{
  "n_layer": 16,
  "d_model": 256,
  "n_head": 4,
  "n_kv_head": 1,
  "head_dim": 64,
  "d_mlp": 704,
  "vocab_size": 4096,
  "activation": "swiglu",
  "norm": "rmsnorm",
  "norm_place": "pre",
  "norm_eps": 1e-06,
  "positions": "rope",
  "rope_base": 10000.0,
  "rope_fraction": 1.0,
  "qk_norm": false,
  "attn_scale": 0.125,
  "bias": "none",
  "tie_embeddings": false,
  "parallel_block": false,
  "init": "orth",
  "init_std_qkv": 0.0277,
  "init_std_o": 0.0049,
  "init_std_up": 0.0277,
  "init_std_down": 0.00296,
  "optimizer": "soap_variant",
  "lr": 0.00431,
  "beta1": 0.95,
  "beta2": 0.99,
  "weight_decay": 0.083,
  "lr_head": 0.0503,
  "grad_clip": 1.0,
  "warmup_steps": 200,
  "schedule": "wsd",
  "decay_fraction": 0.658,
  "decay_shape": "linear",
  "final_lr_fraction": 0.0,
  "batch_tokens": 131072,
  "seq_len": 512,
  "doc_mask": true,
  "train_tokens": 441300000,
  "steps": 3367,
  "dataset": "wikipedia_en"
}
Each number is 128 + 24 x the weight over its row's rms, rounded and kept within 0 to 255. Layers, rows and columns count from 0. The size above them is the row's rms in percent of the matrix's.

# layer 7 attention query, 256x256, rms 0.124, rows 36-38,100-102,164-165,228-229, columns 0-255
size [105  97 104 113  98 104 112 106  90  79]
[[128 103 140 105 151 103  97 111 160 137 120 112 105 159 112 155 126 119 141 164 159 113 139 139 130 130 112 150 150 145 107 141  93 129 128 141 121 106  96 116 139 146 157 184 109  95 158 151 153 184 148  74 122 121 121  98  90 157 151 117 161 133 136 144 143  99 114 131 125 132 157 138 155 128 189 124  84 106 123 105 145 153 126 125 135 122 153 110 120 108 149  90  83 135  96 150 136 117 150 119 120 103 136 119 147 191  86 131 137 171 113 116 127  94 139 174  87 110 116 156 147 101 132 109 122 106 142 114 161 138 164 122  97 132 132 124 127 117 152  86 173 133 113 153 129 155 140 166 103 177 144 101 125 113 134 105 118  75 127  80 114 145 100 156 101 179 137 131 184 122 151 150 129 102 138  97  99 105 151 138 137 121 127 166 125 133 123 153 187 124 105 119 102 107 128 127 112 134 156 105 110 124 131 168 143 118 142 135 118 122 127 144 128 171 135 111 139  99 120 195 122 170 149 110 126 113 141  91 129  99 132 170 115 177 126 155 154 122 124 120 177 120 103 114 132 135 103 115 107 137 185 141 112  85 140 123]
 [136  97 151  94 147 180 133 105 130  87 150 116 131 150 115 108 132 140 150 114 121 121 131 111 199 105 131 147 124 147 118 122 118 157 115 140 140 120 115 131 130 129 148 118 125 137 108 116 166 144 102 148  80 140 111 105 129 126 111 129 180  87 118 135 115 103 170 119 124 134 112 132 171  85 100 171 181  73  89  86 152 145 140 149 148 117  96  99  70 133 118 161 146 110 125 152  91 181 175 146 141 102 143 142 136  66 106 145 147 144 131 142 125 117 161 118 116 130 107 147 132 134 142 151 128 165  61 161 120 125 144 169 115 131 121 112 110 138 134 131 117 105 129 119 117 112 156 145 145 122 104 109 145 148  98 126 113 111 147 130 140  94 145 115  93 122  95  92 129 146 132 121 147  92 140 157 143  82 164 173  94 143 105 118 168 105 110 128 114 125 128 118 140 134  74  90 154 111 109 132 110 126 104 158  86 178 162 118 135 148 113 117 129 111 130  72 128 142 116 128 126 102 102 117  97 113  94 120 140 152  98 135 128 149 145 135  98 158 118 151 109  75  95  88  94 107 117 101 140 100 110 112 124 124 151 143]
 [ 86 123 110 135 117 185 144 113 125 146 101 156 100 162 140 134 141 125 143 145 135  93  62 170 118 133 137 161 118 136  85 121  96 153 102 192 149 155  86  86 149 122 119 146 127 154  95 142 115 153 132 126 102  91 121 129  96 156 103 103 139 136 155 126 160  78 100 166 118 123 145  74 101  85 166 145 141 108 141 117 129  79 116 120 165 133 137 117 115 130 109 113 152 162 102 111 154 138 109 148 110 126 126 140 110 101 141  93 182 123 132 125 128 163 163 125 131 155 159 118 107 146 149 129 133 156 113  99 143 122  94 104 133 160 115 141 165 154 138 103 129 144 128 121 133 116 177 137 185 129  91 142 131  84 146 154 135 102 115  97 161 111 177 141 149 121 108 118 124 129 105 113 109 135 119 132 107  88 110 118 142 141 138 149  98 141 134 153 124 132 103 146 126 117 109 133 156 150  95 136 139  99 138 121 158 152 124 126 167  87 121 126 128  84  99 128 105 105 156  95 111 155 150 143 144 115 112 164 138 151  70 126 144 115 105  85 128 122 164  83 155 105 119 126 146 192 171 134 124 141 109 117 147 137 146 134]
 [170 125 158 104  93 130 105 133 154 130 151 120 114  89 114 140 147  92 150 143 115 130 169 142 131 123 143 125 168 123 115 112 103 164 156 146 114 146 124 139 134 162 142 136  91 128 123 114 108 124 165 141  90  95 155 170 106 135 138 117 141 136 115 138 138 104 116 113 129 149 104 138  86 139 130 110 187 126 146 123 141 129 107 117  94 145  80 117 114 127 117  97 157 119 109 109 111 150 139 149 124 114 135 137 117 115 139 127  98 101 110 169 126  71  90 130 146 112 143  79 123 108 129 109 160 127 115 141 109 143 110 135 130 112  84 155 126 130 110 155 159 174  95 103 129  97  84 159 165 137 143 115 116  70 107 164 125 131 126  85 134 145 110 106 145 110 124 155 147 105 134 110  84 114 108 103 130 151  72 115 137 108 163 177  74 150 126 103 135 142 175  79 137 114 144  97 148 146 177 130 138 123 121 130 122  89 120 171 122 124 125 144 137 108 139 118  95 121 128  97 145 151  95 102 117 143 103  93 142 177 141 125 205 118  99  78  86 116 142 192 128 166 131 142 102 146 126 129 138  96 118 112 122 161 125 133]
 [138 101  94  96 131 155 142 166 132 127 105 131 101 131 127 122 113 125 100 196 147 127 170 121 147 124 116 133  99 126 124 172  63 130 126 100  77 171 134 154 139 149 117 160  94  79 184 127 118 111 154 118 125 130 125 121  98  99 131 123 118 108 150 125  97 114  89 146  87 150  99 116 128 130 187 105 140 111 106 149 154 149 117 153 138 106 113 151 100 102 119 131 168 170 138 156  99 152 131 142 145 100 118 119  71 134 119 153  96 111 124  99 141 101  66 160 120 139  80 105 123  56 111  90 143 136 108 115 127 178  90 104 124 128 156 131 132 137 140 108 139 161 134 124 139 124 120 165 135 126 167 114 105 109 116 139 149 144 102 148 173 176 120 139 136 157 130 153 105 123 145 144  99 117 103 115 121 148 108  86 126 107 132 125 114 169 118 106  96 121 137 121 127 105 150 136 152 108 159 155 147 163 123 143  98 142 113 101 138 122 145 121  97 148 119 143 143 100 141 135 140 155 131 117  67 164  85 116 104 129 123 127 153 167 156 116 149 139 190 127 117 133 119 115 109 124 131 125 157 140 144 150 100 106 134 101]
 [110 185 126 133 128 127 138 135  98  77 169 107 158 142 111 139 115 152 153 117 125 170 105 109 126 123 134 130 133  82 141 143 119 103 140 146 116 152 167 127 163 132 132 128 128  82 163 126 141 142 119 120 122 132 130 134 110 134 144 118 115 134 143 132 143 162 141 102 110 125 168 104 167 112  98 104 111  91 149 129 122 157 118 141  93 151  73 142 146 162 135 100 161 126 121 112 124 119 115 115  83 136 130 128 134 126 145 107 119 103 124 160 106 174 166 126  94 106 131 133 130  94 129 106 108 133 179 111 132 138  84 138 114 121 105 125 129 137 122 178 153  91 151  89 130 149 108  95 168 176 137 149  97  89 141 110  89  93 148 192 111 139 186  90 125 125 114 161 115 147 123 148 110 156 152  92 111 124 119  91 108 143 106 137 132 142 143 122 116 104 127 145 130 131 158 170 122 116 154  93 102 131 125 100 133 119 116 152 147 123 114 134 179 122 127 125 122  91  82 112  97 152 135 130 104  90 153 141 138  86 112 154 128 105 145  88 131 154 108 188  84 159 166 150 135 123 142 118  93  96  84 116  92 158  76 144]
 [128 162 118 128 110 137 150 174 149 146 152 126 118 141 183 104 182  72 198 137 131 123  99 129 112 122 186 130 144  89 121 124 121  89 130  85 137 138 107 147 126 128 130  82 148 101 118 129 114 156 110 166 178 152 138 118  79 112 172 130  90 109 142 138 149 107  85 150 117 141 148  85 140 123  93 102 155 124 151 124 130 154 113 113 162 145 127 135 146 156 140 127  71 158 151 118 133 101 126 170 101 136 136 115 136  92 134 146 119 121  95 144 123 117 134 153 127 148 119  72 128 151  95 104 131 122 143 123 119  81  89 124 147 127 137 122  94 111 133 102 148 125 129 163  91 147 100 153 113 146 166 112 130 158 130 109 119 114 150 125 127 162 119 106 102  89 101 145 125 132  91 135 128 150 132 117 138 113 135  95 100 129 125  79 141 117 155  74 111 123 139 131 154  89 112 158 122 155 154  61 121 150  96 107  86 124 140 143 173 107 107 136 127 114 137 111 113 152  90 126 128 103 100 152 150 154 154 111  91 107  92 132 147 130 116 133 114 147 127 156 121 148 141 133 169 135 113 142 124 111 151  93 124 100  72 124]
 [111 146 164 128 114 119 108  80 110 117 124  59 116 146 131 137 128 127 138 145 191 126 107 151 109 121 129 161 131 143 139 111 100 114 123 109 113 159 136 135 105 147 169 127 113 128 121 136  90 154 163 135 150  84 174 135 135 122 107 127 159 103 118 155 129 131 198  91 114 149 139 122 125 113 105 180  93 156 186 166 126 135 139 109 107 122 140 133 167 127  99  88 149 122 101 103 160 106  98 151 167  90 154 116 136 113 158  95 154 127 136 153 147 117 161 134 106 117 154 102 106  97 119  82 147  98 130 163 142 142 125  96 124 181 129 150 148 145  92 126 110 157 137 124 129 154 139 140 139 144 156 170  90 106 111 105 116 149  92 123 130 190 117 129 170 131 116 145 154 114 149 130 122 120 122 123 139 150 136 133 146 145 109 136 115 153 111 126 165 152 150 116 104  92 130 157 140 130 116 130 129 110 164 145 141 139  92 119 110 149 103 104 138 123 126 111 175 154 142 162 181 111 150 132 120 141 127 111  80 101 113 125 165 126 126 122 150 138  87 142 132 139 152 114  90  57 169 165 165 117 110 116  90 144 151 124]
 [131 106  87 134 144 101 167 107 112  99  94 113 123 130 131 180 127 134 133 148 113 125 151 199 110 124 136 102 144 151 127 146 137 121 148 117 123 111 127 155 124 122 103  96 116 146 139 127 142 117 102 162 144 135 135  92 138  68 121  64 106  85 143 156 110 145 138 106 100  93 148 129 121 142  90 140 122 128 143 127 148 106 142 120 156 130 131 143 119 128 118 179 133 102 123 134  52 145 104 121 149 147 159 122 143 143 100 170 132 127 170 108 120 127 137  67 126 106 159 137 147 125  92 106  76 121 110  93 163 131 144 141 127 136 130 136 129 175  41 137 109 131 116  92  99 106 112 180 137  82 161 126 103 114  81 149 117 131 150 145 115 118 107 135 128 134 131 127 142 156 150 182 124 120 108  98 140 158 105 175 130 120 147 144 125 121 101 190  74  99 124 137 133 127 138 137 117  99 126 117 137  92 143 132 137 120  96 152 109 128 109 116  87 141 120  94  87 115 151 161 182 125 139 142 127 133 129 140  97 146 130 121 126 133 111 141 131 142  81  99 112  98  94 125 137 172 135 119  94 125 109 120 142  97 131 117]
 [144 180 102 141 121  92 106 106 154  97 150 141 124 112 115 129 139 155 139 128 111  96  87 143 127  88 139 110  84 146 105 126 124 139 105 132  97 100 176  83 137 107 100 133 160 131  93 156 133 125 108 113 148 125 123  74 154  82 116 161 141 135 128 152 131 157 126 122 106  90  89 135  99 165 139 129 119 146 115 114 116 135 127 140 150 114 150 117 142 118 128 135  98 129  72 112 127 144 110 108 151 122 114 123 116 105 135 111 132 108 108 120 175 141 130 123 131 125 152 120 110 116  89 119 131 122 166 145 114 171 141  90 125 117  79 109 133 100 114  97 143 114 116 122 128 116  72 121 111 157 107 145 148 139 130 114 122 139 128 130 139 108  91 114 145 141 127 128 143 143 123  97 138 165 112  91 135 119 129 124  89 147 165 123 177 144 134 159 130 118 105 112  85 130 139 150 120 132 138 186 156 167 108 142 122 142 125  93 105 104 141  95 135 131 107 113 130 114 166  62 128 110 182 155 202 102 132  57 107 123 105 143 131 149 116 185 135  84  88 163 132 199 125 119 142 134 111 111 100  95 119 112 124  88 145 151]]
# layer 7 attention key, 64x256, rms 0.115, rows 36-37, columns 0-255
size [105  97]
[[167 148 126 146 131 162 126 170 114 147 108 113 127 124 137 137 159 159 103 106 120 127 102  81 132  81 162 106 131 130 147 107 146  91 138 152 124 141 149 115 104 110 103 126 108 114 153 139 129 113 103 120 139  82 130 107  83 176 108 125 148 125 106  82 112 150 131 129 139 118 123 139 103  50 127 139  99 106 104 181  76 148 143 105 125 117 131  79 103 123 152 146 155 145  86 176 158 155 151 142  72 135 161 118 156 148 106 125 165  88 134 145 101 110 126 128 114 137  94 124 165 110 131 106 144 150 140 172 146 106 106 122 111 121 144 106 183 141 116 116 127 160 158 104 129 121 149 128 133 102 140 151  92 131 162  79 148 130 157 107 105  99 110 115 175 122 125 167 114 128 101 110  98 137 157 146 133 124 109 138 116 117 134 122 177 134  91 144 108 160 121 147 132 103 164 152 141  94  57 138 104 100 146  81 131 131 143  97 143 109 149 128 138 137 101 114 116 143 128  98  80 136 140 122 146 131  78 109 126 127 115 122  81 129 141  99 134 122 153 145 122 111 120 106 168  95 117 150 122 102 151  90 109 143 144 129]
 [117 140 118 176 118 134 118 144 132 160 124 112 101 108 134 133 144 181 118 100 134 155 126 114 107  75 104 114  77  95 121 152 119 106 137 162 147 133 108 121 104 145 144 140  99  87 137 127 100 105 139 118 187 172 120 142 108 124 190 171 146 156 124 131  99 109 122 139 170 115 130 156 152 123 106 155 137 133 135 181 126 133 116  92  99 114 153  97 112 143 128 185 124 141 133  84  81 111 134 165 137 171 114 146 111 134 140 112 128 125 102 165  91 133 145 133  99 172 170  73 111  88 129 148  91 152 153  93 142 131 150 100 114 158 147 101 142  84 114 116  94 119 162 124 129 121 128  99 101 163 110 155  96 141 129 135 125  95 133  99 147 121 119 115 159 111 124 143  96 158 131 120 127 110 152 135 134 159  96 132  86  84 132 140  40 122 148 159 134 104  89 106 131 152 148 144 135 128 134 114 130 155 179 105 152  98 142 104 128 154 135 135 150 147 102 135 111 136 130  88 169 130 119 144 110  97 109 152 112 151 129 154 107 128 112 118 132 135 156  93  96 118 124 123 161 128 107 148 164 132 115 115 116 136 142 119]]